Each number is 128 + 24 x the weight over its row's rms, rounded and kept within 0 to 255. Layers, rows and columns count from 0. The size above them is the row's rms in percent of the matrix's.

# layer 4 attention value, 96x96, rms 0.12, rows 38-63, columns 0-95
size [ 92 106 105 103  87 102  93 114  83 101 105  98  84 102 111 104 105  97 100 109 114 105  89  99  97  90]
[[ 57 127 145  97  97 132  74 159  80 118 145 127 163 112 113 118 125  83 102 137 124 150 144 148 109  90 122 153 138 153 137 124 150 111 120 151 118  99  96 148 154 118 148 136 173 142 108 138 118 157 137 118  78 120 111 137  99 143 152  87 168 154 134 171 120  85 121 160 118 161 156 120 102 114 123 143 152 111 132 145 155 110 127 140 143 141 144 133 154 125  92 126 135  86 125 114]
 [131 129 158 106 105  85 125 155 108 153 136  97 152 123 164 161 137 142 102 119 138 121 105 139 151 130 131 155  95 147 149 102 138 116  94 148  99 149 131 133 150 128 148  74  95 129  94 148  87 101 138 106  85 114 146 109 105 111  95 131 148 108 102 135 114 110 119 110 159 124 148 111 173 169 157 159 183 153 111 109 161 130 113 135 157  74 105 125 108 131 115 120 160 111 117  91]
 [137  82 106 132 161 113 106 100 121  83 120 115 146 143 157  95 107 152 166 141 125 121 118 146 104 110 115 120  91 143 116 141 111  83 119 124 126 153 143 160 115 150 135 159 119  79 118 117  97 120 155 145 113 141 160 180 101 135 128 128 177 148 130  88 128 144  99 158 159 104  95 121 161 114 127 148 112  96 165 136 118 128 155 178 148 135 148  93 126 166 126 143 121  89 105 101]
 [109 134 103 165 147 100 108 102 126 139 124 151 120 118 137 137 141 154  89 101 122 149 101 116 113  68  97  92  89 119 146 158 126 107 131 132 127 104 115 123 101 149 122 149 119 106 102 143 122 119 136 141 110 164 190 123 121  97 107  92 157 115 153  97 111 111  94 122 124 119 144  98 106 148 120 155 104 157 141 157 119  87 164 144 124 177 120 137 133 111 169 116 175 168  86 117]
 [151 102  86 106 156 132 115 102 118 179 108 127 118  71 103 103 161 108  95 144 120 135  85 119 155 162 158 105 163 125 122 139  92 120 151 139 160 137 143 142 101 136 158 135 140 131 109 137 119 155 122 140 157 173 155 129 131 118 130 162 119  95 102 123 123 116 106 142 116 144  79 176 149 127  71 129 112 109 114 162  80 104  93 141 136 120 141  97 102 135 135 121 133 133 150 103]
 [123 138 138 115  50 104 168 116 113 116 146 119 149 142 179  87 133 139 122  86 157 130 157  91 129 144  92 123 139 125 107 153 138 139 104 141 116 120 128 159 125 147 145 102 129 120 120 121  81 108 100  80 109 142 117 126  96 136  94 135 152 112 151 117  93 150 103 140 147 152 157 113  86 126  85 168 132 127 122 110 129 125 151 156 166  71  95 140 108 120 118 131 138 128 104 106]
 [117 141 138 117  87 119 103 109 123 143 122 173 145 103 153 136 118  80 127  56 129 118 125 133 126 186 147 168 114 119 148 142 116 123 127 141 106 135  84 135 136  84 117  95 106 152 141 135  90 122 121 125 151 134 143  79 125 151 123 160 151 114 134 103 114 177 161 126 134 117  93 166 102 119 132 120 117 111 119 141 139 171 150 151 168 112 160 146 107  90 129 153 139 133 155  90]
 [112 114 162 116 128 117  93 107 119 114 104 142 137 103 127  87 117 101 131 107 140 122 128 121 154 155 140 111 116 121  83 111 111 132 146 113 161 142 104 133 176 118 120  96 155 153 155 130  96 129 142  80 174 111 105  68 113 153 133 101  85 146 132 148  75 164 120 147 132 155 145 160 110 146 118 151 163 130 109 153 167 166 147  92 139  97 136 112 118 114 105 101 149 170 132 122]
 [138 140  87 105  63 167 131 101 109  99 126  95 111 128 130 121 110 135 103 109 109 121 133  96 113 108 154 113 124  97 151 128 178 167 145 118 147 107 183 124 102  94 161 133 140 122 128 122 111 122 106 130 166  85 174 119 131 122  72 148 156 125 115 111 162 136  88 126 160 125 139 130 120 149 142 135 151 168  96 123 138 109 109 109 118 103 117 147  82 115 106 157  97 148 112 140]
 [139 141 120 120  92 100 129 125 134 156 144  80 120 139 146 120 128 153 119 122 122 128 106 110 166 133 132 123  98 124 102 129 159 163 119 130 162 135 135 131 155 116 140 101 124 172 130 106 108  57 103  93 156 107 104 128 139 117  93 152 153  90 182 144  87 107 134 123 159 121 141 153  88 153  83 118 132 167 145 129 151 105 171 124 137 163 110 145 162  80 110 135 162 131 141 116]
 [ 79 144 146 136 137 127  95 107 119 146 165 150  87 162 103 137 116 154 138  92  88 109 115  91 104 152 116 143  96  78 157 126 141  81 119 149 142 150  85 153  94 131 101  90 139 174 132 124 153 119 151 142 117 164 158 112 140 138 134 141  93 148 118 107 146 145 141 126  80 109 129 113 129 150 129 140 112 179 155 112 160 119 126 102 130 142 138 121 135 118 128 155 140 153 139 183]
 [129 158 116 131 168  97  79 124 122 123 136 136 125  95 150 128 119 122 114 145  96 111 102 108 107 141 160 133  96  71 184 152  76 109 144  78 145 120 130 121 117 144 132 140 134 158 104 169 104 118 178 147 122 147 170 108 130 104 134 119 176 136  70 150 132 156 125 129 121 124 134 136 145 169 113 118 134 131 153 103 156  91 133 122 127 139 152 132 104 151 151 113 154 125  85 135]
 [ 69 155 127 103 118  76 101 104 115 123 167 118  95 142 147 105 135 123 130 173 138 140 129  78 119 121 135 121 112  99 152 150 119 170 124 168 107 106 190 155 127 131  91 122 168 142 158 142 145 117 159 112  88 143 117 126 133 102 147 114 153 143  99  92 130 130 131 150 105 119 106 126 133 159 129 148 162 153 107 164 122 111 158 111 113 120 136  90 150 113 143 101 164 101 148 141]
 [145 112  82 122 109  69 126 116 119  53 128 129 118 196 151  99 119  92 136 162 130 156 127 104 108 128 150 127 143 130 131 129 125 122 115 101 129 152  81 122 153 118  99 115 151 134 114  89  85 151 154 123 131  83 120 135 118 148  89 150 156 117 146 110 127 118 120 121 119 149 123  62 113  88 125 133 175 154 124 132 160 135 133 105 105 109 126 150 125 128 157 113 153 122 130 115]
 [112 135 140 147 124 132 171 119 159 139 152 145 137 151 132 112 120  96 168 170 153 122 164 101 134 164 122 110 103 127 114 134 157 107 113 168 161 101 139 154 138 150 158  85 134 135 208 156 137 132 150 144  95 152 116 132 142 128 129 144  95 118 157 146 150  84 125 150 128  78 132 102 173 106 169 140 127 165  98 152 144 124  98 123 136 116 148 139 133 110  93  97 132 144 140 123]
 [108  67 117 181 136 181 167 115 105 104 118 113 114 138 128 128 142 170 167 107 130 135 138 113 140 128 103 137 139 136 118 161 112 153 103  96  96 162 154 117 123 107 117 169 136 126 135 109  98 157 138 113 138 137 144 109 132 140 117 143  95 152 152  88 157 101 100 132 114 148 156 120 120 138 155  64 111 173 121 122 109  87 111 149 140 150 121 142 121 145 138 150 145  99  72 122]
 [128 110 125 150 134 130 147 132 164 119 111 109 117 125 131 122 119 117 115 139 138 169 105 128 148 113 157  58 136 145 108 149 110 104 102 112 138 103 139 185 120 129 161 145 136 149 164 128 103 171 105 152 132 107 139 167 167 119 129 179 160  86 116 119 123 120 163 129 115 132 120 104 107 139 161 167 129  94 121 123 114 153 141  88 116 134 105 112  64 122 128 133 183 158  94 110]
 [144  95 139 121 114 156 136 156 170 115 145 149 113  94 159 113  94 194 147 122 157  96 158 172 165 129 122 125 141 165 123 136 115 120 125 118 153  75 143 161 150 119 167 137 104 124 127 102 143 120 163 113 142 129 167 177 124 143 133  92 128  76 157 124 130 141 159 139 142 139 109 169 118 132 123 149 130 129 132 125 107 136 105 159  84 130  80 127 106  98 115 127 107 162 119 139]
 [131 122 104 103 136  94 170 158 112 176 167  84 128 126 125 117 135 121  91  94 107 103 114 102 168 136 146 110 145 132 141 163  94 100 126 117 140 129 167 163  92  98 137 123 113  95 171 130 143 108 101 122 126 111  97 151 133 134 169 149 143 100 114 161 140 121 139 117 136 100 137 127 146 121 153 161 120 118  94 129 145 196 119 109  95 160 133 107  85 130 144 167 143 142 120 149]
 [123 156 135  93 141 113 130  96  93 141 120 122 187 117 134 140 143 170 107 149 146 130  82 103 127 147 146 123 170 126 152 146 131 144 191  81 105  98 127 101 113 108  96 146 132  89  79 130 131 110 120 146 131 128 130  96 118 108 127 110 109 145 140 145 125  97 167  94 138 102 119 116 147 140  98 105 140 125 152 126 135 106  70 153 161 131 156 174 136 125 140 135 100 124 173 143]
 [114 144  81 122  95 160 114 134 162 144  86 111 131 191 131 107 108 164 134 140 130 143 109 158 142 115  85 137 118 148 117 104 131 161 125 118  97 112  88 116 130  91 144 145 123 115 134 107 135  84 146 142 133 108 139 144 140  98 102 128 157 137 136 127 172 140 104 130 151 151 121 157 162  84 153 158 152 178 105 147 139  92 123 123  78 133 123  93 174 113 143 149 124 104 139 152]
 [141 131 119 106 136 133 128 124 135 136 137 178 100 133  98  94 135 119  99  77 148 162 169 125 135 133 135 153 127  85  89 120 154 142 147 151 111 158  91 130  63 142 116 129  99  87 148 117 140 138 122  82 119 160 127  80 115 127  71 134 140 138 118 156 125 146 155 167 139 135 136 143 153 147 163 138 177 118 125  94 118 170 127 118 150 134 153 102 138 129 138  88 133 136 113 102]
 [169 131 112 113 160 136 152 119 110 132 115  92 106 110 110  96 141 145 162 128 110 132 138 127 138 129 145 174 181 108  85 134 130 150 149 152  95 180 128 119 121 126 116 180 124 155 173 142 143 145 126 141 116 118 153 132 101 170 110 116 100 132 176 109 139 121 102 138 132 140  55 108 119 115 116  98 119 158 151 136 128 151  93 134 162 120  89  92 163 145 119 125 116 113 128  97]
 [161 138 145 125 105 131 151 136 129 122 169 109 120 126 149 150 136 144 113  87 104 108 167 158 141 118 137 157 123 123 128 136 116 115 118 140 137 115 120 139 155 134 143  98 134 150 122 107 159 109 137 137 178 110 127 119 140 135 126 143 119  91 117 144 140 115 166 135 155 104  97 158 172 143 139  77 172 116 167 182 116  60 143 125  63 128 100 108 150  82 137 140 135 128 147  82]
 [141 142 109 114 118  84 153 140 136 139 100 118 127 161 106 120  86 134 142  98 107 137 124 119 120 100 126 121 113  94 168 156  90 169 121 160 131 179 148 123 131 104 170 132 148 189 133 133 114 144 110 166 160  97 108 204 136 144 147 153 112  60 129 110 109 152 134 114 126 142 119 128 113 111 103 138 108 140 149 130 111 151 143 106 112 133 104 177 125 112 141 112 152 115 135 115]
 [109  97 112 115 136 131 118 160 130  97 123 116 111 149 172 126 103 111 114 122 171  84  97 159 112 120 142 156 106 125 149 117 107  96 122 117 119 115 117 162 162 124 157 138 130 177 129 110 130 107 135 116 119 140 170 169 148 113 143  87 155 198 106 122 120 147  71 165 122 116 103 127  82 122 136 100 112 122 173 123 102 127 131 150  95 124 170 116 145 129  94  96 137 115 114 131]]
# layer 4 attention output (transposed), 96x96, rms 0.152, rows 38-63, columns 0-95
size [ 86 103 107 101  88 106  92 109  81 103 102 106  88 102 102 106  99  98  94 109 103  96  93 101  89  95]
[[115 122  86 148 138 160 146 115 100 151 129 112 124 128 110 132 148 113 169 128 162 103 124 134 129 133 140 200 166 138 153 167 109 106 154  99 153 126 135 140 161 116  86 135  72 146 126 136 120 155 122 149 132 133  82 125 148  96 146 186 145 114 124 109 114 160 123 147 149 140 107  87 162 136 131 138 157 148 122 138 171  89 116 113 109 127 144 144 172 120  88 132 161 149 122 137]
 [ 87 127 102 159 107 149 112 131 184 101 102 139 132 111 109 118 108 173 109 101 134 130 143 132 139 136 124 119 128 168 129 138 140 122 109 122 101 124  89 112 119 138 130 157 162 131 149 108 149 151 146 142 131 127 140 143 109 113 154 144 132  97 101  99  68 128 134 117 145 196 129 137 162  80 167 106 146 129 170 141 120 109 145 134 148 146 134 110 125 152  93 183 166 171 127 162]
 [115 162 143 160 127 113 144 113 146 129 142 163 132 148 102 151 144 198 131 167 115 122 117 121  97 142 112 182 161 114 103 115 130 104 138 120 118 130 118  67 157 165 110 123 108 121 151 160 101 116 133 117 198 125  98 111 138  98 111 124 142 116 159 142 104 108 134 148 127 127 131  95 121 130 118 137  70 153 116 140 137 118 102  85 147 163 156 139  99 120 121 123 145 137 177 133]
 [124 130 142 132 111 125 182 147 171 140 120  94 105 124 142  93 109 147 124 180  89 121 129 162  69 156 119 147 145 121 118 168 155 160 112 124  91 114 152  97 132 189 124 124 160  90 135 165  92 134 122  78 152 123 115 115 126 166 162  75 125 113 150 129 137 133 104 125 133 111 151 138 108 149 125 135 121  79 130 138 121 137 135 128 124 142 103 125 116 137 129 158 142 143 174 125]
 [132 150 169 122 131  99 108 105 167  94 160 151 116 106 162 102 122 155 129 133 145 108 120 116 103 102 124  95 181 136 109  79 122 167 132  96 105 125 111 122 137 148 112 136 149 109 115 158 132 136 117 122 149  86 110 176  98 137 139 120 124 197 193 162 154 118 121 162 113 100 125 149 138 113 126 154 154 115  96 108 126 111  78 139 135 110 145  96 137 123 133 120 126 154 121 122]
 [122 149 129 156 112 126 155 126 143 177 127 154 133 110 108 179 142 136 140 122 128 172 131 124  93 146 127 142 141 155 143 151 148  95 115 144 120 140 105 104 124 131 106 135 113 168 142  95 135 173 134 161 128 130 151 163 128 120 119 112 127 122 101 195 104 117 123 162 141 110 150  92 137 110 170  92 118 114 174 165  82 133 157 128 124 129 129 120 131 148 124 194 138 182 116 153]
 [135 115 151 132 143 117  95 159 136 118 115 150 151  98 135 185 102 133 126 119 125 113 134 105 166 106 162 152  98 168 135 133 112 132 106 116 132 156 102 144 108 136  96 160 145 123 125 127 125 138 132 144 114 124 134 133 136 114 120  90  80 135 130 170 170 157 159 218 127 161 129  99  97 108 107 153 109 158 159 130 105 136 175 174 139 136 127 135 112 152 111 123 168 152 130 130]
 [150 102 134  94 138 120  99 102 118 130 165  98 129  92 140 158  94 102 144 115 136 170  98 147 171 104 135 138 110 175 146 154 130 135 148 109 129  95 103 169  88 162 136 126 127 118 129 133 147 136 106 168  66 126 160 152 129  93 129 153 128 136 130 146 138 107 140 145 156 134 123 138 108 106  98 111 167 158 156  81 126 133 143 118  77 120 134 103 161 151 142 152 125 121 120 172]
 [151 145 144 149 141 125 125 134 119 139  93 152 164 126 119  93 113 100 160 141 158 132 116 105 116 172  78 112 120  96  85 109 134 145 145 157 106 130 123 175 150 114  87 156 145 137 117 117 122 150 148 146 133 118 139 136 129 110 157 110 185 120 171 162 103 163 103 129  92 190 125 132 136 137 119 112 138  90 117 102  65 139 149 149 129 102 126 154 129 142 127 160 144 146 129 161]
 [136 130 167 144 117 135  98 133 157 182 119  92 155  86 102 141 118 167 107 147  69 152 160 101 145 147 110 123 150 124 113 113 144  96 129 105  97 108 119 143  81 121  89 140 185 140 118 131 144 170 159 161 123 157 147 124 132 156 111 133  86 148 106 114  96 130 113 124 125 144 130 105 119 154 157 124 129 138 167 142 123 120 146 139 144 117 132 140 147 140 154 168 139 166  83 152]
 [185 142 123  99 139 167 152 151 131 151 104 110 162 124 145 132 129  88 120 136 133 174 144 142 163 144 154 156  84 155 101 170 136 191 149 107 154 123 142 117 139 158 183 114 165  99 155 118 119 134 156 108 125 141 136  95 112 144 132 105 126 159 116 122 148 145 157 113 155 158 114 148 124 152 108 124 102 182 145 154 119 137 124 164 125 124 113 129 103 123 102 111 124 102 127  91]
 [114 124 156 151 165 139 142  72 160 107 139  93 126 124 136 107 108 144 140 128 163 133 118 131 112 142 127 147 127 123 148 137 161 143 110 126 131 105  90  89 125 134 129 110 134  77 168 120 123 154 130 137 117  99 101 109 118 152 126 117 143 118 177 120 162 155 130 110 142 137 128 151 154 136 146 157 129 176 148  96  94 151 100  78 147 134 117 114 120  93  84 133 141 120 193  67]
 [135 121 109 135 138 146 121 104 143 159 116 121 131 131 152 127 159  88 111 114  84 160 127 114 168 178  88 170 139 103 135 153 132 182 112  75 135 124 106 151 140 142 154 148 160  87 130 131 103 153 121 144 128 115 134 134 110 125 130 111 122 138 183 121 110 126 129 114 113 118 150  98 138 115 114  99 127 105 149  79 130 111 106  86 150 113 111 137 167 147  75 113 101  91 144  83]
 [158 126  90 107 150 161 110  91 152 189 141 118 139 125 143 155 122 106 106 101 107 115 133 125 106 137 110 177 131 128 138 130 110 111 133 149 158 114 115 133 158 122 136 120 151 112 143 109 173 125 131 169 137 139 110 153 152 138 117 159 124 114 159 145  97  96 129 114 181 145 185 137  99 138 113  99  82 101 101 133 117 156 126  96 106 118 109 132 195  93 159 111 108 118 140 131]
 [141 159 102 135 128 147  84 158  94 118 138 137 132 125 145 105 138 121  90 150 126  98 134 105 183 118 171 161 132 125 164 117 147 127 163  92 130 133 124 140 187  89 128 122 139 180 122  97 101 149 134 153  96 131 147 137 150 100  89 111 158 136 126 112 102 130 143  97 135 123 130 126 151 130 115  95 111 124 114 112 125 124 171 160 116 107  98 132 141 111 143 149  71  84 112  85]
 [118 132 157  99  94  92 146 162 126 126 104 118 134 129 121 137 118 102 134 137 163 102 154 135  77 143 151  88  92  96  92 141 134  71 179 130 142 113 132  60 122 113 146 110 150 130 108 145 113 107  80 144 143 165 129 125 136 155  91 139 152 117 101 156 100 118 142 133 151 140 119  83 100 141 124 143 120  58 123 133 133 121 114 130 127 145 108 126  89 125 125 152 126 152 144 141]
 [105 142 128 155 129 107 106 125  97 154 132 164 150  84 144 168 165 135 137 166  81  96 157  69 141 146 160 103 166 115  80 105 138 115 153 131 135 154 139 102 160 170 136 167 148  80 142 134 163 138 125 112 132 111 155 159  94 130 132 134 109 143 108 137 150 160 117 133 111 133 143 150 129 130 163 125 113 115 104 100  98 120 124 157 131 122 113 130 146 138 136 158 116 110 187 131]
 [110 114 139 180 136 118 118 110 120 115 147 152 148 138 129 132 145 136 102 144 115 155 133 101 128  91 125  97 164  71 119  78 134 149 122 137 126 194 119 123 147 163  98 149 111 152  88 117  99  97 132 105 111 152 142 121 151 102  83 127 101 122  80 133 105  97 113  64 111 149 116 105 108 105  96 133 144 137 147 134 139 123 136 161 110 151 141 133  86 131 138 153 134 141 171 132]
 [128 159 112 118 173 144 121 120 142 131 140 142 108 124 130 138 150 175 140 145 126 131 143 115 126 182 129 103 141 122 110 125 120 138 127 164 109 160 122 125 130 114 125 138 148  89 129 125 120 152  87 106  82  86 148 151  74 132  81 116 115 128 126 136 106 204  81  77  85 139 134 174 159 111 140 155  90 115 125 113 109 127 143 166 137 119 117 105 122 148 137 118  96 120 128 158]
 [155  91 121 161 115 113 130 147 149  87 126  99  99 169 133 118  90 129 146 125 134 127 149 172 118 133 130 111 151 136 150 111 102 115  70  96 127 130  89 108 126  79 124 117 149 131 151 133 105 136 114 146 147 130 118 132  80 157 166 132  86 123 108 135 165 111  69 112 129 156 152 133 135 152 138 130 147 118 148 109  77 122 102 109 124 114 158 112 140 113 118  72 157 142  83 122]
 [106 107 148 132 142 104 142 122 158 151 171 124 147 116 117 112 188 145 119 110 127 144 148 127 148 131 126  92  95 100 127 132 111 140 107 100 111 102 180 145 120 102  98 151 166 149 103 134 108 138 132 103 176 151 146 102 129 127 109 127 140 109 158 115  85 123 124 106 162 135  82  79 114 154 106 160 117 100  96 152 109 168 108 126 115 110 141 172 110 155 163 114 134 121 127 180]
 [119 109 121  83 116 101 145 104 106 140 135 152 116 102 168 157 111 134 135  84 109 136  62 138 147 111 153 154 104 149 128 104 113 149  80 159 143  98 125 130 132 164 116 123 126 179 149 104 150 162 106 114 109 154 167 157 115 135 163 110 122  98 118 133 171 145 159 162 122 131 114 140 142 103 130 124 111 131 120 105 106 128 101 156 123  74 140 102  88 156 111 138 132 160 113 153]
 [140 120 138 131 129 111 111 127 111 153 129 139 115 115 147 121 168 128 131 107 153 142 120 128 126  85 110 129 122 147 105 112 107 120 147 118 145 101 115  98 164 130 146  90 146 123 153 133 142 113 137 127 124 123 109  85 153 124  72 134 118 127 102 194 152 102 119 136 116 147 166 117 106 124 121 121 130  40  58 115 144 111  97 116 137 110 180 111 109  83 118 139 138 130  80 149]
 [ 82 116 151 135 129 131  89 149 123 153 121 104 155  91 131  75 126 113 115 129 126 142 149  79 115 114 145 121 125 130 150 103 119 129 129 142 151 152 107 133  93 103 102 133 141 155  74 102 117  96 148 110 101 167 173 119 100 151 150 155 113 131 128 119  96  85 114 108  98 138 139 122  64 110 116 156 122 172  95 121 147 131 171 159 116 118 134 115 115 155 125  96 128 154 167 147]
 [168 121 125  89 179 125 101 114 114 153 133 140 117  87 121 145 167 139  99 156 137 132 169  97 122 134  59  96 148 147 110 141 144 120 121 118 139 114 126 142 123 148  92 129 169  97  99 120 121 119 168 102 121 108 134 110 129 154 105 154 124 145 147 155 145 158  97 169 121 106 131 145 110 170 150 109  95  95 155 121 132 136 156 115 162 118  83  97 112  97  94 149 127 133 142 155]
 [105 133 133 187 146 126 158 133 134 115 136 113 138 127 129 145 157 124 166 196 124 148 147 109 126  95 137 161 169  72 121 163 123 159 146 125 106  99 145 129 160 107 120 131 106 101 125 135 117 106 119 119 115 165 122 106 163  98 145 102 161 132 147 106  72 122 158 161 129 114  90 117 153 139 105 161  92 141 143 161 146 162 124 108 120 145 157 121 129  97 122 108 106 160 137 100]]
# layer 4 attention query, 96x96, rms 0.143, rows 64-73, columns 0-95
size [ 73  72  62  88  79  94 105 101 109 102]
[[112 124 139 158 143 134 174 162 165  76 129 125 134 138 143 136 122  80 147 141  98 169 173 128 137 135 171 127 116 147 116 147  91 142 152 114 107 135 109 113 133 136 138 153 125 132 115 134 113 142  93 161  71 118 126  99 120 150 120 126  85 131  92 127 104 164 136 150 131 149  89 168 178 127 137 146 151 146 174 143  82 125 127 153 124 147 152 113 131 173 120 108 128 119 156  94]
 [135 110  95 136 158 123  88  80  83  89 134 136 140 144 120 135 139 147 113 156 125 141 179 121 122 154 134 133 145 192 112 164 117 105 160 153 136 121 118 118 112 119 152 136 120 121 115 103 138 138 156 108 111 104 124 128 133 101 111 114  97 159 127 212  93 125 110 111 140 124 122 144 152 143 127 123  89 147  97 131 127 120 110 148 106  75 161 131 116  99 100 126 100  89 138  92]
 [143  98 110 142 115 149 143 170 118 126 103 147 168 113 144 151 149 146 182 157 189  95 166 113 149 130 125 114 121  69 145 173 130 105 102 152 128 180 120  92 139 148 113 116 122 137 150 136 108 117 129 140 120 134  98 128 132 117 125 157 159 121 125 166 102  93 105 135 119 143  95 162 102 106 111 129 121  98 119 125 119 135 123  89 155 160 146 130 100 173 116 161 130 100  98 121]
 [199 103 145  99 105 123 132 107  87 125 168 140 118 147  97 162 124 143 124 117 121  98 193  85 121  94 167 114 158  72 150 126 134  98 137 127 105 111 159 118 132 117 125 172 124 129 142 145  89  92 109 152 120 135 115  98 146 107  68 135 164 135 120  99 116 138 135 144 146 138 125 140 165 149 128 135 167 100 132  92 156 133 160 111 121 121 137 126 118 122 133 127 140 113 134 128]
 [ 79 122 122 154 110 135 128  71 108 128 132 137 117  72 125 155 146 199  91 143 149 137 138 107 113 132 103 131 121  79  65 129 125 150 129 127 121  95 129 163 132 157 150 160 165 133 118 141 113 141 120 151 109 164 106 141 140 145 146 119 120 119 128 119 135 136 119  99 147  86 112 154 158 131 158 116 160 181 174 130 120 151 111 134 131 129 132 113 122 132 167 162 152 116 151 126]
 [156  91 147 180 119 178 134 132 136 136 110 158 141 131 119 107 172 119 150 108 149 170 139 111 161 128  93  97 117 115 136 142 131 120  93 153 115 177 126 149 142 133 100 120 112  92 121 132 123 120 180 116 110 189 102 127 172 108 114 157 191 142 136 167 115 117 125 106 137 155 128 152 120 131 130 117 155 115 110 120 134  86 115 126 137 107 115 138  83 128 107 134 178 127 124 139]
 [141 150 172 117 113 129 156 172 122 121  65 110 146 113 126 132 131 136 131 133 112 129 133  92 102 114 107 148 121 150 127 149 133 186 161  85 121 127 152 115 116 119 140 109 155 150 152 117 164 126 122  75 158 139 105 142 115 157 182 126 139 121 114 123 162 180 147 136 151 127 122  97 122 115 144 122 140 113  83 111 122  69 113 123 111  68 156 153 128 140 100 161 133 123 138 115]
 [135  99 123  86 155 101 113 148 109 136 129 140 126 138 136 112 126 152 179 120 154 103 132 126 118 152 149 133 122 157 146 112 112 126  82  98 123 130 121  98 104  98  86 122 142 128 111 143 105 131  81 157 132  92 164 112  84 150 109 114  47  99 128 121 160 164 114 198 139 113 127 130 136 123 103 166 128 170 101 134 137 132 156 165 130 115 121 147 124 136 166 122 121 141 122 134]
 [ 92 124 133 106 105 116 131  97 126 127 111 105 145 102 110 114 131  82 113 128 115 115 112 151 128 124 145 158 133 155 128  82 120 147  64 137 163 130 123 107  96 179 153 129 113 137 152 110 168 156 152 127 117 158 112 146 114 172 105 159 105 144 144 104 114 130 118 114  86 132 117 123 159 181 146 107 118 152 154 127 114 157 135 104 128 132 146  88 145 168  89 148  82 143 135  80]
 [129 134 150 116 165 127 105 123 106 135 132 119 149 118 141  85 127 110 106 151 110 158  94 149 160 148 162  64 134 100  92 152 131 105 150 129 146 106 110 131  86 139 130 115 121 168 131 162 101 116 124 116 123 137 123 142 175 136 122 101 134 171 165 147 143 177 134 111 107 104 123 144  86  83 128 125  99 135 137 134 157 113 121  93 120  66 164 139  96 159 146 109 127 141 156 100]]
# layer 4 attention key, 96x96, rms 0.152, rows 64-73, columns 0-95
size [ 73  76  85  83  90 121 125 113 115 109]
[[105 111 142 140 145 160  69 127  86 130 126 167 132 163 127 110 131 121 175 114 125  85 129 163 131 124 136 140 112 110 155 143 122  89 158 143 130 134  98 128  84 110  95 132 156 132 138 130 155  97 138 104 134  84 125 100 129 111 157  98 129 136 163 144 126 115 103 132 141 133 139  77 100  92 125 119 150  96 106 107 133 119 180 141 126 104 134 165  99 190 162 127  99 144 118 139]
 [120 121 123 118 128 127 108 157 137 181 163  98 101  99 120  96 124 128 134 104 103 110 134  64 123 107 175 146 122  98 131 100 128 117 159 136  96 142 123 155 137 165 111 173 177 161 114 125 137 112 116 113 140 135 150 119 114 183 117 137 128  85 144  60 140 129 130 161 120 107 126 119 131 135 111 179 145 131 114 105 100  88 135 115  96 131 163 138 146 112 144 135 108 105 111 156]
 [ 99 135 157  83 136 118 118 130 128 115 125 118 166  80 135  84 151 140  93 124 151 129 121 133  75 126 147 125 173 144  69 106 162 137 166 117 134  86 103 108 108 138  79 119 120 151 120 113 130 132 155 126 135  88 161 156 142 143 148 106 115 117 127 116 156 137 158  99 131 109  95  54 136  90 139 146 109 143 149  90 140 139 116 131 131 142 149 129 148 102 131 123 102 152 145 111]
 [ 68 105 147 105 140 168 107 123 160 135  79 126  75 116 122 132 138 148 133 161 169 136 143 167 121 163 116 120 111 113 134 148 115 148 117 131 105 121 108 158  82  87 143 152 129 109 142 143 141 157 120 152 153 129 139 150  92 110  87 123  92 105 111 162 132 134  79 155 107 129 100 157 144 111 136 129 100 101 141 126  63 140 138 160 123 110 159 136 143 114 111 122 130  94 137 120]
 [139 134 147 140 133 121 118 196 152 108 116 172 117 137 114  96 120 110 148 152 114 117 131 134 136 132  99 142 160 175 158 126 122 120 175 106  93 109 145 132 159 131  89 144 148 139 138 169 146 119 140 153 133  76 165 109 134 147 111 155 134 122 108 131 137 172 148 120 124 149 116 139 135  99 140 145  90 138  63 112 109 116 120 163 109 117  87 149 187 134 101 146 125 118 140  91]
 [103 107 112 112 132 162 122 165 111 142 113 139 137 116 163 105 148  95 111 133 106 111 153 123 154 121 146 102 112 117 125 147 121  97 157 151  84 110  96 135 129 120 104 160 105 132 135 147 118  79 147 147  74 113 166 138 134  92 101 188 119 112 118 178 117 155 142 124 137 142 121 168 104 134 121 125 105 136 125 117 145 148  97 166 112 164 141 168 138 161  68 104 127 102 100 119]
 [103 159 144  97 103 156 132 138 132 114 101 146 145 131 111 125 119 121 151 134 126 183 108 130 160 150 144  92 126  99 106 107 125 100  86 110 133 167 133 178  97 172 163 119 150 129 120 154  98 154 150 115 102 117 178 112 142 158 168  76  70 150 142 108 118 164 110 113 103 122 127 120 135 140 151 116 130 121 139 127 136 121 112 128 132 145  86 130 110  84 167 161 148 133 114 106]
 [ 97 152 142 107 111 158 119 129 118 138 101 117 121 140 165 133 171 122 163 126 147 175 114  81 179 143 122  99 127 150  86  93 159 143 155 104 135 150 160 163 124  91 130 135 111 153 126 128 131 122 143  85 148 145 160 150 145 193 146  72 130 126 127 124 152 147 138 127 160 115 134  98 167 122 138 119 120 134 108 130 134 105 149 167 131 138 137  99 136 111 175  98 141 160 145 118]
 [128 123 134 105 105 121 133 153  98 126 121 166  91 109 142 173 130 116 145 128 125 161 106 110 126 147 157 140 136 185 144 164 160 145 105  81 138 130 123  75 125 138 138 134 195 147 105 113 143  93 152 152 129 133 187 138 158 176 130 105 116 133 112 115 124 140 123 171 106 128 122 113 123 120 126 100 142 118 115 106 129 142 133  78 113 124  81  92 143 119  94 155 116 162 130  99]
 [131 121 129 144 149 123 109 125 119 135 151 115 121 107 127 109 137 138 123  97 105 107  97 133 117 119 119 133 138 124 149  81  76 142 192  74 101 136 117 144 125 107 136 129 177 159 105 107  71 124 107 134 115 162 125 154  78 105 145 127  98 179 155 128 144 110 169 119 121 105  69 120 140 145 141 120 170 162 125 126 141  89  77 109 142 144  96 131 113 117 131 114 137 123 136 139]]